{
  "n_head": 12,
  "init_std_down": 0.0,
  "weight_decay": 0.2,
  "warmup_steps": 200,
  "seq_len": 512
}
Each number is 128 + 32 x the weight over its row's rms, rounded and kept within 0 to 255. Layers, rows and columns count from 0. The size above them is the row's rms in percent of the matrix's.

# layer 3 MLP up, 1024x384, rms 0.0842, rows 4-27, columns 192-287
size [102  99 102  95  91 100  95  95 101  96  98  88  93  98 105 102 102 107 101  99 104 108 100 106]
[[128 102 131 134 175 127 144  95 141 120 103 168 129  98 135 104 154  49  52 129 119  95  79 189  73 148 148 150 131 154 148 131 126 157  79 151 120 137 143  83  82  88 162  95  97 121 112  81 154 141 134  97 187  59 115  55 123  87 136 125 144 179 141 130 130 142  78 166 162 129 168 120  79 183 110 140 184 188 165 118 129  72  97  61 120 140 165 100 130 109  93 146  85 119 119 143]
 [176 113 130 189  97 169 145 112  72 165 107 135 155 149  98 119  60 133 169 152 106 156 116 144 122 124 150 147 174  83  95 153  94 140  64  98 151 145 148 150 107 130  91 121 106 170 101 133 130 126 149 125 156 107  83 161 163 120  89 147 119 111 141  72 113  85 105 102 115  84 156  88 144 100 101 105  93  67  71 116 127 152 153 148 106 164 125  92 128 143 113 103  95 130 164 223]
 [127 140 187 175 145 117  95 173  94 153 150 120 167  96  76 139 123  80 155  88 130 138 103 127  97 100 139 123 124 222 113 141  88 126 144 175 192 137 125 143 165 116 132 143 139 144 138 107 194 159 131 171 112 128 130 150 161 180 113 161  84 149 121 100 100 111 117 141 167  99 196 152 108  74  88 126  83 117 138 137 133  95 163 140  93  92 133 164 127 132 161  95 135  99  80 139]
 [145 129 136 104 100  98 113 155 145 128  85 186 114 113 149 109 124 118 168 185 196 149 142 114 150 163 114 155 150  82 132 121 107 126 130 130 118 138 122 128 136 168 113 135  77 192 189 114  94  74  74 126 137  85 122 109 142 133 175  56 129 123 152 117  70 105 147  87  89 159 144  61 148 111 164  80  98  87  80 123  93 110  98 156 118 116 137  69 148 136 100 135 115 114  99 134]
 [178 123 177 141  49 128  87 133 105 148 163 162  80  46 144 122  90 134  82 150 123 134 149 111  75  90 122 172 127 141 134 154 134 121 139  99 159  97  99 124 165 154 102 161 161  49 113 113 158 189 178 165 120 121 109 103 145 132 129 111 148 124 148  80 112  51 139 189 194 143 131 111 131  96 172 144 134 123 124 152  95  62 100 133 157 133 130 159 142  82 209 143  95  68 164 111]
 [ 79  65 133 120 105 155 113 105 145 197 110 136 130 145 156  83 120  72  99 115 164  65  98 115 161 124 140 159 103 146 115 186 106 114 162  88 145 118 127 119 106 115 189  97  91 116 180 163 102 162 114  89 146 108 116 115  93 172 142 126 126 116 130 109 110 134  89 134  87  97 165 106  98 140  80 123 155 136 112 121 127 115 147  97 163  93 112 182 157 141  66 148 108 144 134 129]
 [151 175 147  56 105 127 142 143 153 158 146 170  97 116 133 123  71 161 122 130 182 136  84 156 120 129 115 143 112 151  97  71 121 123 110  67 137 114 158 145 174  94 132 125 126 158  91 130  73  75 138 151  84  78 152 143 155 108 164 161 134 129 147  91 120 107 164 145 105 133 202 146  80  99 110 136 115 129  81 154 174 203 173 132 111  75  82  92 102 148 106 123 112 105 205 132]
 [146 131  85 129 149 141 118  96 166 153  98 144  91 108 146 137 126 182 150 181 109 173 124 120 113 139 186 167 105 136 117 150 106 172 145 144  98 193 158 210  72 174 125 142 131 163 116 108 172 150 128 135 113 124  75 170 120 124 152 111 185 100 106  83 108 136 126 115 170 148  99 112 110 118 118  96 120 150 163  81  98 117 122 131 129 120 159  79 191 163 116 136 127 117 157 128]
 [128 153 166  96 121 176 160 129 158 149 120 183 166 148 104 168  86 109 145  95 126 117 159 103 152 105  95 111 148  71 123 136 138 121  71 115 107 117 120 140  97 121  94 113 127  65 110 131 101 105 133 115 124 121 108 159  95  91 124 160 167 124 119  73  98  85 157  79  98  84 130 119 121 139 123 110 167 150  92  72 168 146 124 118 163 178 140  84 104 185 164 140  91 221 138 142]
 [128 122 142 168  94 120 133  96  86  91 128 148 110  90 176 127 172 125 102 145  96 136  85 150 150 142 102  83  51 133  99 104 136  94 151 110 142 131 103 181  83 148 140 114 151  38 174 135  83 114 116 172 190 126 131 114 151 129  92  28 151 156  96  74 123 120 138 122 148 132 113 126 151  96 100 174 167 123 183 144 104 166 109 106  67 133 122 106  45 168 206 121 136 161 153 145]
 [148 113 190 128 116 160 132  57 158 128 132 146 106 149 169 111 182 116  84  95 131 177 165 139  98 143 102  46 143 135 161 113  94  76 135 109 158 180 116 109 118 180 107 133 126 131 166 168 119 156 165 124  43 172 140 125  91 152 121 104 131 116  65 115 148 167 101  80 204  94 105 164 141 113 101 157 143  77 171 120  93  72  92 147 148 154 112 124 115  65 133 154 144 146 159 102]
 [117 161 180 108 112  97 112 124 166 171 139 155 131 146 103 145 100 131 111 112 105 103  39 133 116 132 151 120  85  99 132  96 108 177 154 149 115 102  76 206 139 142 130  73 125 124 130 113 126 150  62 117 153 106 107 133 144 141 154 165 138  96 157 139 145 162 106 143 130 129 106  82 174 106 182  76  97 118 127 119 108 132 129 173 129 139 104 132 125  91 127 110 120 103 140 142]
 [119 129  90 137 162 183 195 168 196 146 128 155  61 163 100 110 139 123 130  54 192 121  68 189 101 146 154 125 146 109 143 106 136 159 119 168 147 136 133 113 141  78  87 150 151 117  73 115 151 131 194 126  94 148 167 152 125 179 135 129 118 106  81 115 125 104 123 143  63 102  85 104 101 124 136 124 155 122 130 127 110 119 100 118 114 119 133 132 142 195  86 100 147  84 126 192]
 [120 124 109  83 160 121 133 191  75 184 123  79 147 155 130 116 129  93 153 147 124  93  66 123 117 149 147 139 100 186  99 115  89 159 163 139 175 153  89 110 110 176 106 162 183 120 154 111 166 177 105  78  88  97 170 118 134 110 147  78 132 174 122 163 120  77  90 156 129 148 136  94 143 131 116 104  99 112 121 105  48 105  92 128 152 115  53 109  96 136 112 144 121 120 168 118]
 [130 110 196 148 112 162 116 130 142 135  35 103 148 160  79  95 115  92 129 152 112  56 149 149 141 185 145 109 163 167 158 136 120 133 109  83 130 151  67 129 149 136 126 139 156 121 166 169 145 147 140 150 119 166 115 127  87 119 133 143  97 119 132 146 160 133 137 187 204  72 147 139 156 128 107 119 145 145 125 113 152 177  83  66 118 110 129 137 128 107 124 115 148 175 173 161]
 [206 132 102 152 159  77 137 128 116  76 155 126 132 104  94 110  78 153 120 154 157 173 151 119 112 103 146 158 103 211 170 139 115  79 126 124 143 114 155 126 101 122  89 109  91  53 116 125 116 132  91 142  84 137 121 131  87 107 152 115 129 154 146 135 148 124  75 144 106 119  99 122 153 108 175 160 126 113 168 182 190 153 147 130 198  27 111 157 149 173 139 163 185 147 111 134]
 [146 129 150  96 121 101 160 123 128  72 128 110  98 135  73  90  82 157 186 108 132 151 147 165 154 150  98 171 142 116 155 157 130 151 136 125 136  57  85 150 144 159 123 126 134 188 107 151 154 186 124 158 118  83 122 162 104 135 126 128 110 158 110 139 147 112 148 116 167 115 112  83 131  50 116 135 118 111 125 107 139 106 169 163 147 177 136 118 121 159 100 147 108 127 106 178]
 [130 164 167 138  83 125 170 145  69 187 112 125 134  85  72 128 176 104  84 110 122 135 155 185 156  67  57 137  80 186  61 155 149 123 159 126 152  81 147 193  57 144 124  86 160 160 181 146 143 125 107 165 180 103  91 154 152  73 135 178 129  99 143 181 116 153 187 159  74 153 133 139 155 142 154 142 112 125 112 104 112 163 178 145  87 121 132 140 130 123  97 154 116 114 124 166]
 [ 86  75 111 134 223 153 134 165 156 117 121 130 121  98  90 117 199 142 164 131  74 107 199 189  92 177 122 139 169 139  94 130 169  86 155  61 129 166 154 158 141 167 123 137 147 168 145 119  68 119 176 115 126  86 127 116 125 141 144 122 139 132 105  74 133 154 161  92  80 129 124 101 105  36 115 175 137 190  66 154 111 148 115  58 155 142 103 166 124 142 111 149 107 158 139 116]
 [109 127 140 151 111 150 110 154 145 130 149 126 120 136 187 152  89 123 141 153 122 162 181  80 118 133 146 175 128 190 145 157 104 125 143 132  96 125 175 160 182 102 105 104 145 101 162 146 114  86 147 102 117 100 170 101  94 170  99 111 149 101 182 167 147 139 173  90 158  97  81  92 152 152  28 104 205 143 151 163 148 114 176 122 128 191 134  94 111 137 111 125 113 126 129 126]
 [125 100 147 140 129  94 124 111 113 156 165 171 123 103 181 147 142 176 142 174 158 150 125 179 106 138 127 122  87 155 209 165 135 173 186 104 145 131  41 148 134 127  60 107  91 114 153 142 127 190 150 185 129 111 203 166 123 176 163  83 135 130  60 148 103 104 104  99 145 127 107 116 135 127 183 207 129 124 111 154 160  61 135 115 130  96 111 132 205 169 151 122 130 136 190 143]
 [ 89 151  43 215 136  88 152 145 152 110  81 156 141 114 152 195 107 168  97 161 188  67 134 140 111  99 178 126 144 127  81 170  99 139  98 114 109 119 139 107 135 153  97 204 185  55 105 149 154 159 143 111 166  91 140 167 127 147  80 180 114 132  77 169 120 170 120 140 122 142 126  80 136 122 106 144 150 102 164  69 133 139 185 125 135 152 201 167 119 156 129  63 157 143 158 136]
 [174 113 158 165 149 120 106 134 113 100 166 103 141 143 128 144 162 175  34 168 134 124  97  87 148  82  84 165 146  61 107 120 105 120 115 172 205  88  92 114 166 130 116 155 154  71  98 172 105  81 120  95 114 120 146 147 132 157 142 153 158 151 126 144 107 107 156 128  94 149 116  76 128 208 132 125 120  71  44 147 111 189 139 110 116 115 165 148 128  61 156 136 122 125 155 157]
 [113 125 106 173  84 132 102 167  71 192 170 108 125 170 123  81 128 142 125 127 117  90 150 101 163 157 136  82 120 168  99 151  85 110 200 132 152 121 128 148  65 133 109 115 147 128 207 137 153 159 107  71 145 112 114 118 151 172 124 223 167 135 128  68 147 136 108 129 162 144 149 183 158 124 103  97 112  92 102  71  99 133 129 177  76 118 123 138 133 103 200 166  38 142 140 140]]
# layer 3 MLP down (transposed), 1024x384, rms 0.0757, rows 4-27, columns 192-287
size [ 93  98 102  94 101 100  94 100  93 102  96  94 100  99  94 103  88 106  93 102  97 108  99 100]
[[ 94 120 158  97 108 139 115 117 122 190 131 121 130  84 161 122 138  87 138 152 145 178 127 120 150 140 118 151 132 160 120 101 133 120 122 139 105 127 143 115  56 145  99  58 180 202 103 120 129 160 123 112 147 173 121  98 137  83  71 161 135 147 143 123 137 135 106 163 170 152 136  86 109 117 110  87 159 105 138  79 129 142 119  46 116 137  74 144 176 117 118 122 132 129 160 131]
 [173 124 122 145 153  75 134  66 117  90 118  99 112 157 111 136 119 133 166 153 128  97  76  90 115  59 122 122  94 181 152  94  97 147 120 136 134  90 149 156 115 107 164  95 160 122 161 136 148 115 139 139 136 181  83 145 133 107 141 169 122 155 171 140 113 123 151 168 104 102  71  91 124 127  73 120 131 122 132 117 147 148 124  92  56 121 104 133  96 117 120 142 140 123 115 120]
 [104 147 126 135 129 116 108 125  90 163 115 105  90 160 153 166 162 152  96 161 173 101 166  88 103  69 136 129  98 149 195 123 128 134 114 116 148 115 127  58 105 113 194 121 136 142  94  92 104 162 114 108 127 141 109 120 110 140 127 205 123 100 122 152 142 112  80 163 146 112 181 121  74 114 150 159 103 133 170 181 144 104 153 122 202 175  97 153 124  60 168 169 155 187 174  88]
 [132 145 149 114  93 146 154 140 112 185 150 148 102 116 196 147 105 147 126 150 139 164 144  85 175 135 141 126 147  94  91  98 115 104 116  70 157  66 204 170 135 142 107 143 119 140 157 102 126 146 156  92 208 161 120 110 109 129 130 125 140  95 173 148 165 184 130 101 114 168  72 129 190 150 133  90  57 157 130 117 174  58 106 204  74 130 111 156 145 150 147 159 100  98  89  70]
 [104 132  88 137 121  96 126 147 101 148 106 141 107 137 158  99  90 161 137 180 103 117 148 128  80  84  98 137 189 124 100 144 141 134  84  97 127  88 170  75 181 137 106 147 144  73 110 154 165 119 188 126 183 143 108 132 137  34 132 144 209 167 188 133 120 114 147 156 122 151 115 123 118 150 126 194 143 125 129 100 117  20  97 110 111 152 107 101 151 129 165 121 134 104 151 148]
 [171 140 147  64 101 138  92  82 142 122 114 170 149 151 157 109 134 101  79 125 149 133  62  97 134  66 124 135 116 124 180 159  83 121 124 144 117 169 135 170 108  93 127 147 150 107 132 115 119 141 104 121 109  43 182 147  82 187 160  91 177 133 125 125 106 116 120 122  94 119 175 132 102 105 155 174 142 106  81 130 113 112 108 150 207 162 130 162 138 125 105 134 125 131 105  98]
 [143  98 122 110 107 138 140 163 164 175 124 177 137 126 101 147 106 109 135 146  72 110  70 138 123  78 155 146  72 145 149  93 117 104 155  54 122  79 111  95 114 168 164 160  87 176 120 115  99 118 113 160 193 126 172 204  92 115  51 149 136 127 134 114 104 157 135  85 161 123 126 173 130 141 151 161 137  81 125 121 137 132 105 180  98  81 133 118 150 183  45 132 189  97 157  82]
 [131 148 100 130 146  80 170 129 122 188  86 141 118 115  79 151 115 186 165 146 138 153 110 128 110 118 177 175 135 128 132 113 170 161  95 146 107 156 103 107 113 154  88 107 162 103 113 158 161  92 109 118 125 121  95 142  70 151 126  71 166 130 112 107 105 126  78 124 128 124 137  79  76 171 130 118  90 179 152 111  85 136 169 111 112 153 196 128 139 182  22 121 150 105 129 162]
 [148 129 136 190 174 146  89 159 200 176 132 127  84 109 152 131 139 143 160 100 112 130 210 138 106 100  78  94 150 113 163  90 102 149 120 124 139  79 142 177 101 141 180 164 130  52 122 131 128  22 132 170  73 134 123 120 119 124 131 108 100 107 112 165 141 139 102 131  87 122  99 150  71 102  95 112 144 116 141 108 136 157 158  97 138 152 172 127 158  56 194 143 145 159 160 141]
 [ 23 125 137 143 106  80 102 132 112  89 113 116 120 138 139 136 178 111 100 157 141 134 126 129 179 149 102 124 161 132 111 139 114  70 151 139 130 101 130 155  93 151  92 159 100  62 123  85 130 192 132  91 156 162  93 171 175  72 154  85 146 170 109  92 152 152 166 172 113  58 186 154 104  80 108 127 147 175 118 110  93 162  76 140  68 121 140 109  61 153 132 125 100 126 112 145]
 [141 144  98 101 174 165 107  93  61 157  85 101 167  49 120  96 195 138 152 107 125 125 242  93  99 106 137  65 126 130  87 145 119 118  79 132 134 122 115  98 184 120 136 130 170 155 101 148 103  86 142 113 136 155 164  87 124  95 104 107  80  96  73 127 177 186 164 122 121  95  86 107 125 176 124 105 100 115 160 103 120  91 149 146 170 153 181 179 173  93 118  95 102 106 124 159]
 [110 142 213 180 125 109 161  97 174 185 121 142 132 198 152 144 103 120  85 122 130  96  13 113 116 105 118 104 129 149 115 188 114 171 143 132  96 112  82 179 145  93 153 102 119 133 161 164 104 127  94  66  82  78 122 167 112 189 107 143 170 104 130 150 130 155 100 129 145 168 101 140 127 139 122 150 155 138 138 134 100 150 180 160 162 165  59 118  90 131 179 131 100 140 112 127]
 [117 135 145 139 221 134 136 119 176 109 160 130 108  78 139 101 170  99 106  98 124 117  96 112  78 126 107 170  94 126 109 131 111  89 139 157 147 127 140  99 172 107 130 134 140  94  56 130 181  75 191 160 145 155 108 144 140 169 161  81  98  74 125 108 200 128 179 128 104 102 133 109 143 182  57 124 172 152 100 121 187 154 146 156 145 112 212 149 182 152 115 116 127 143 105 163]
 [ 86 107 146 117 100 107 126 142 131 156 160 160  89 108 155 174 104 122 120 180 132 162 166 180 141 125 130 134 112  90 131  88 144 133 109  99  81  72 141 170 124 225 145 216  95  82  86 111 140 167 109 132 129 113 105 150 124 122 136 106 163 202 110  64 162 171 143 126  53 161 178 105 143 101  81 139 147  82 156 116  41 102  34 146 120 154 171  82 122 106 142 115 107 173 119 101]
 [107 127 111 130 136  84 144 153 112 192 127 150  99 159 134 123 118 139 181 147 145 120  91 158 168 152 103 145  90 143 126 125  92  73 113 177 150 103 131 163 130 124 151 123 118 145  32 118 129 154 131 108  92 146  52 136 115 174 143 142 167  99 137  90 124  67  80 140 198 131 127 191 105 139  83 158  46  83  87 117 106 176 156 140 116  71  92 120 131 112  75 101  88 128  60 106]
 [127 121 104 152 179 134 102 175 160  63 161 129 125 100 126  98 165 113 184 109 139 232 141  89 178 166  39 136  88 159 134 104 170 124 145  92 124 165  96  97  87 124 106 114 187 130 175  37  90 153 129 145 110 145 107 116 153  64 168 113 107  76 157 135 155 137 127 116 128 117 113 112  93 154 123 156 147 133 154 130 148 109 145 138 103  94 141  87 126 105 112 123 121 110 105 125]
 [143 207 144 142 137 114 163 121 102  99 123 126  69 142 116 151 129 184 101 128 164 154 119 160 113 167  87  94 128 117 121  98 140 122 110 132 113 132 127 120 124 149 121 133 116 151 109 143 126 116 126 127 142 114  94  98 104 144 168 134 108 143 125 138  77 160 188 189 143 189 146 159  90  90  94 122 135 104 110 123 138 150 180 150  94 141 198  73 116 127 127 138 150 101  94 189]
 [173 128 198 129 146  93 167 173 111 132 139 119 118 125 125  72  98  76 154  87 151 193 143 148 103  48  71 126 147 146 202 161 132  77  51  98 137  91 148 191 111 204 111 118 116 113  97 131 140 112 161 152 136  60 155 147 124 105 148 145 132  84 153 142 120 128  96  79 111 141 147 155 125 106 136 119 130 117  93 162  92 102 142 170 161 156 140 133 147 126  84 160  98  98 131 150]
 [170  93  74 133 138 126 122  96  68  82 117 158  99 139  93 140 139 216 160 177 103 119 127 128 125  85 168 189  77 124  62 142 123  53 113  68 133 158 160  88 181 125 147  95 135  26 122 143 103 131 169  89 120  67 174 113 115 159 151  90 186 123 172 118 166 148 145  94  68 192 113 126 177 110 121 116 119 148 119 126  42 126 125 166 114 152 124 162 159 144 134 135  86 172  99 111]
 [154 163 181 208 137 146 132 166 132 113 162 135  70 157 104  92 136 129 152  98 107 136 173 127 156 115 129 155 159 103 126 130 104 112 181 168 141 135 141 159 118 102  83 135 115 116 183 131 110 158 123 140 118 101 117 110  86 113 100 115  68 161 154 129 121 131 121  98 136  89 157 168 170 114 133 106 166 121  98 101  88 135  91 106 115 123 113 152 105 111 136 124 122 183  89 131]
 [165 118 194 129 108 127 139  37  92 132 118 209 150 198 170 128 142 171 124 128 112 101 105  73 241 107  95 127  74 145  54  94 122 117 166 142  81 115 127 150 117  80 118 118 139 111 167  41 123 172 107 187  93 124 128 102 107 121 125 170 125 182 102 166  75 213 196 118 126  89 103 121 143 104 198 107 121 113  83 148 133 132 112 165 130 121  72 127  64 149 136  96 116 120 100 132]
 [151 147 194 136 160 129 176 132 115 132 134 172 117  96 109 119  92 203 117 119 141 102 151 123  70 150 118  77  95  75 116 120 142 175 148 144 122 123 140  64 127 125 159 106 134 134 146 123 152 145  94 125 109 137 140 109 126 120  78 129 161 179  31 120 128 200 124 126 110  89 122 156 132 132 145 115 117  99 160 131 173 150 179 128 102 141 160 128  93 177 130 108 145 124 135 133]
 [156 149 163 150 129 139 167  76 102 192 123 137 134 110 135 138 107 132  37 206  80 151 137 139 126 111 112 135 129  77  56  99 154 150 115 142 118 139 118 103 153 106 165 115 104 172 159 137 168 148 151 116 105 115 128 159 169 120 116 175 130 153 144 161 137 121 167 127  97 164 173 137 131 128 135  96 100 168 139 129 111 138  88 134 109 134 162 108 126 143 129 104 122 143 153 134]
 [157  98  80 126  92 123 166 132 103 113 107 128 119  59 104  75 160 159  87 141  93 123 142 157 101 179 176  98 129 154 135 131  73 149 143 150  96 177 138  43  83 117  49 129 180 108 113 156  72 123 153 143 137  92 153 158 107 156 126  91 169 154 146 180  61 148 130 163  99 154 143  92  95 144  84 133 161 155  70 106 149 134 169 136 170 181 141  93 129 134  81 139 136 122 111  87]]
# layer 3 MLP gate, 1024x384, rms 0.0846, rows 5-28, columns 192-287
size [103 108  94  89  93  93  99  98  94 100  81  91 102 103 101  99 106 100  99 102 107  99 108  90]
[[ 93 148 117  89  71 148 134  70 137 150 113 112  75 112 102 174  88 140 156 187  96 132  86 146 177 252 153 129 110  97 113 168 106 124  91 119 180  85 139 135  64  79  51 124 117 129 145  95 143  85 117 132 104 123 126 152  55 114  88  68 144 132 138 130 161 100 105 174  92 153 106 126 110 144 149  90 110 144 154 100 120 105 170 133 137 139 135 137  58 102 179 144 106  86 131 154]
 [165 131 169 144  70 125 159 102 177 135 172  76 116  68 116 113 139  88  83 142 139  90 138  95 128 130 178 145  80  83 119 120 152 150 136 109 152 168 118 150 146  91 155 164  67 113  76 111 116 133 153 129  95  68 148 140  93 110 181 135 138 171 169 119 167 134 111 155  58 141 105 178 141 104 157 112  86 150  96 160 133 132 171 168  93 123 158 146 123  83 120 103  86 155 151 118]
 [102 121 123 184 151 114 152 148 178 130 221 136 159 138  88  94 118 111 127 132 107  98 178 128  83 131 108 192  75 122 115 133 153  76 114 112  76  94 107 128 138 109 172 172 132  72 116 147 102 131 163 155 111  82 135 152 134  39 124 215  86  77 112 120 168  88 161 149 121  85 187 152  93  79 103 184 149 113 115  75 159  81 164 124  99 105 114 150 146 101 134 176 143 108 169 145]
 [126 121 121 108 234 149 137 152 165  99 107 132 162 172 145 147 142 112 175 131 210 117 120 122 213 204 117 133 101 123 102 136 135 118 134 152 141 174 158 170 146 117 110 130  63 199 152 111  68  96 110 104 135 192 123 140 117 148  92 151 123 125 128 136 165 137 159 126 119 131 140 192 123 139  84 114 104 163 171  47 143 180 112 131 134 159 148 131  97 117 123  95 161 183 130 106]
 [152 112 158 173 137 169  74 104 126 143  97 110 137 159 117 125 127  63 103 149 153 101 135  97 153 130 106 136 108 166 104 148 100 140 158 100 123 100 113 133  77 146 162  78 157 115 168 167 107 168  95 133 185  96  96 111 160 213 139 140 131 110 131  68  63  98 102 162 128 141 148 133 101  81  92  94 143 108 127 132 107  81  92 128 173 124 156 177 161 106  68 185 158 106 116 104]
 [134 171 114 123 150 138 144 136 182 120 122 217  95  79  96 134  86  73  94 185 141 138 143 148 105 120 100 143  98 184 106  66 119 149  80 145  90  80 106  78 146  87 202  81 137 122 178 108 120 172 133  71  78 111 128 132 105  82 114 165  85 177 131 111 112  98  36 106 105 147 125 115  97 169 181 109 148  72  52 123 151 141  46 177 200 108 147 101 125 126 152 117 142 108 138 130]
 [144 148 119  98 116 129 111 131 137 145 123 161  89 139 174 111 156 160 175 153  99 125 129 188 136 125 127 191 119 152  84 153 118  91 160 142 146 149 162 120 132 131 149 156 192 106 138  93 103 131 176 155  70 165 135 112 131 108 171 103 112 197 114  96 211 104  74  92 136 187 149 194 101 111 139 118 117 129 147  60 192 156 113 167  80 135  87 129 144 159 128 123 107 107 109 136]
 [163 128 122 189 100 160  93 117 121 105 176 148 140 113 142 122 165 165 106 109 132 151 116 166 124 132 131  73  99 183 112 121 182 192  78 128  92 145 165 167 160 155 125 141 147 207 117 169 106 104 154 136 147 146 112  79 144 166 162 146 165 150 103 128 164 147  85 130 167 103 100 121 131 102  87  80 143  97  91 120 155 107  84 111 146 156 101 114 162  40 163  77  81 118 122 145]
 [133  97 133 125 153 104 175 187 137 119 118 147 149 156 120 109  64 146 135  87 175 107 164 140  90  86 170 113 141  78 166 123 143  55 177 124 106 133 140 132 125  85 136 171 123 189  69  99 116 122 132 111 154 129 120 140 129 116 162 163 159  44 142 115  94 153 107 144 126 103 154 130 169 166 141  62  85 146 138  80 101 102 160 185 194 121 126 179 185  95  60 134 102 106 132 125]
 [145 162  50 113 139 103 163  96 184  64 175 107 133 143  75 120 139 139 101 132 146 171  83  90 122 181 143 185 161  80 180 150 138 166 129 161 129  99 172 144  90 120 119 110 151 141  94 166  92  90  84 122 131 117 147 128 150 174 143 109 129 104 126 119 105 166 169 148 136 141 124 147  99 138 151 102 130  98 122 101  64 160 147 104 134 141 120 143 141 111 124 125 115 163 104 152]
 [ 95 142 151  74 139  93  98 101 192 155 147 135 120 124 120 132  79 139 117 106 115  73  70 139 136 140 115 131  88  98 147 116 137 188 170 183 100 105  82 202 149 139 130  92 154 132 129 111 105 118  74 125 123 115  98 124 166 112 152 160 131 107 116 121 137 135 138 165 121 125 125  95 140 122 180 122  95 140 138 129 107 130  99 171 112 156  95 146 104  77 108 130 117  89 101 130]
 [148  69 142 169 105 115 110 144  67 131 109 235 132  99 168 126 143 152  93 115 129 113 187 164 182 106 131 103  90 127 142 112 128 160 174 142  89  88  89 169 168 137 109  86 178 156 127 134 118 109  86 129 157  82 129 129 146  19 128 119 168 103 126 100 162 177 135 166 102 125 150 141 140  91 114  99 134 164 153  78 133 122 106 117 163  81  89  78  52  79 100 159 122 115 198  87]
 [ 95  89 132  87  98 155 111 162 172 183  90 121 127 138 129 121  63 144  69  95 151  85 102 135 163 121  94 116 132 159 170 195 145 162 140 152  96 140 149 158 111 137 190 116 185 165 102 137 185 139 115 137 151 141 135 192 202 132 118  94  72 179 120 136  77 100 162 117 160 140 124 119 139 112 149  74  73 151  90 108 146 130 158  96 155  92 120  78 129 118 105 110 104 206 172 113]
 [129  91 135  88 122 123  85 129 152 131 120  98 156 146 139 136 123 113 143 195 108  92  98 108 120 153 153 162 167 140 138 123 108 131 122 125 173 161  83 113 122 142 156 151 175 122 186 188 153 137 134  89 100 109 144 121 116 127 106 124  99 120 144 124 118 106 114 149 172 112 132 135 182 143 132 138  80  68 155 110 103 129  60 121 117  75 105 113 121  81 148 187  81 154 113 141]
 [121 114 156 135 106 122 144 108  77 134  66 148 109 122 149 118 131 108 148 115 122  94 148  84  92 180 138 140 137 137  98 140 113 109 151 171  86 129 150  87 132 134  54 129 149 152  99 135 121 190  90 176 152 149 176 130 131 143 140 132 162  82 106  89 116 118 149 145 136  71 153 123 113 142 149  90 191 148  74  97 163 138 129 121 140 163 117 130  86 106  72 130  81 205 124 142]
 [169 123  98 162  94 135 147 122 176 109 112  90 124  84 107 128 114 112 164 121 124 120 145 166 133 176 132 150 103 143 121 163 160 151 152 154  87  72  91 143 173 127 126 115 159 156 105 146 182 161 123 135 144  97 144 167 136 111 191 115 119 145  89 117 134 147 110 118 182  63 166 116 115  55 146 124  91 110 108  98 193  63 178 116 160 194  91 110 107 139 107 112  78 132  86 115]
 [168 154 155  56 213 151 129 180  94 173 143 138 169 112 144 102 136 140 152 100  68 127 154 108 123 140 137 139  94 154 105 115 135 134  99  99 182 122 132 171 124 152 103 215  88 156 159 108 141  80 124 142 163 120  88 163 122 152 130 116 108 129 167 158 190  96 127 116 131 137 138 130 136 168 129 141 171 108 131  97  79 119 109 213 164 120 144 215  94 135  96 154 113  98 133 167]
 [ 78 167  82 137 141 100 170  92 158 139 189  78 118 170 156 123 133 182 158 150 195 137 173 126 155 122 115 131 171 146 136 147 109 117 123  99 147 103 122 129 118 155 154 138 144  85 127 169 147 115 148 134 122  92 102 124 145  59  78 131  93  32 164 119  83 137  97  93 118  95 110 115 106 121 120 172  74 147 149 142 146 129 158 166 128 180 119  62  67 118 161 100 120 191 124 121]
 [138 146 113  94 125 110 144 181 106 155 152 159 145 139 123 104 154 170 137 149 131  96 115  95 136 140 104 160  77 127 111 127  93  99 130 150 147  87 187 132 128 124 154 159 186 159 143 190 121 158 202 137 157  63 138 116 102 134 177 100 169 145 146 121 147  92 220 131 165  97 141 195 148 110 112  64 142 125 145 104 133 149 129 146 102 156  95 161 127  78 127 130  73 127  99 115]
 [134 144 146 131 171  95  56  83 144 154 100 162 123 135 184 104 168  83 114 203 171 141 148 140 132 141 125 118 110 158 107 143 136 198 129 154  61 146 128 151  97 136 180 161 148 143 126  93 121 165 137 170 149 138  99 103 154 118 197 126 132 131 100 170  83 129 143  95 138 132  97 174 112 155 101 168 112 141 125 123 150 119 125  92 124 148 109 115 155 156  52  77 156 115 145 163]
 [141 177 103 143 145  62 145 142 102 180 100  82 145 130 108 131 109 113 150 174 107 119 110 108 130  84 169 141 153 111 111  70 136 139 142 128 190 169 146 125 117 113 148  95  92  69 133 147 112 129 144 125 149 140  90 109 104  77 135 130  66 112 165 124 163  94 133  90 120 125 128 124 100 171 162  93 148 158 140 185 153 164  24 111 111 147 122 107 106 156 128 124 115  83 155 147]
 [154 157  77 147 154 168 134 157 153 106  93 136 124 116 127 144 129  98 140 113 133 152 146 138 139 166 126 165 135 117 119  66 132 182 149 143 111 169 137 176 172 116 157  77  73 160 149 138 155 144 107 108 117 150 178 113 133  95  79 162  86 177  49  95 126 110 115 203  88  68  99 169 114 152 132 131 118 109  82 172 143 107 109 158 167 193 144  89 131 111  99  63 118 115 127 151]
 [ 94 171 100 130 127 141 146 169 107 144 160  97 122 152  94 129  92 118 129 148  81 119 144 118 141 163 183  69 113 165 192 149  85 125 226 162 120 117  97  58 102 172 117 165 180 137 168 145 123 176 141 135 124 126 121  92 130 151  82 174 124 168 166  94 118 138 125 118 125 173 119 147 159 132 133  61 123 131 106  23  76 123 131 192  79 108 156 149 137 128 197 133 111 146 133 113]
 [129 144 123 114 109 115 109  80 111 135 137  77  72 121 115 132 111 108 156 192 137 131 206 142 134  64 102  69  57 100 138 140 138 127 189 110  84 126 113 206  98 149 154  51 119 106 151 150  95 116 103 161 161 149 159 115 172 102 121  86 121  81 149 125  90 153 112 184 100 123 119 112 121  62 140 161 117 115 122 116 148 143 151 200 144 165 110 111 149 128 130 175  62 142  91 120]]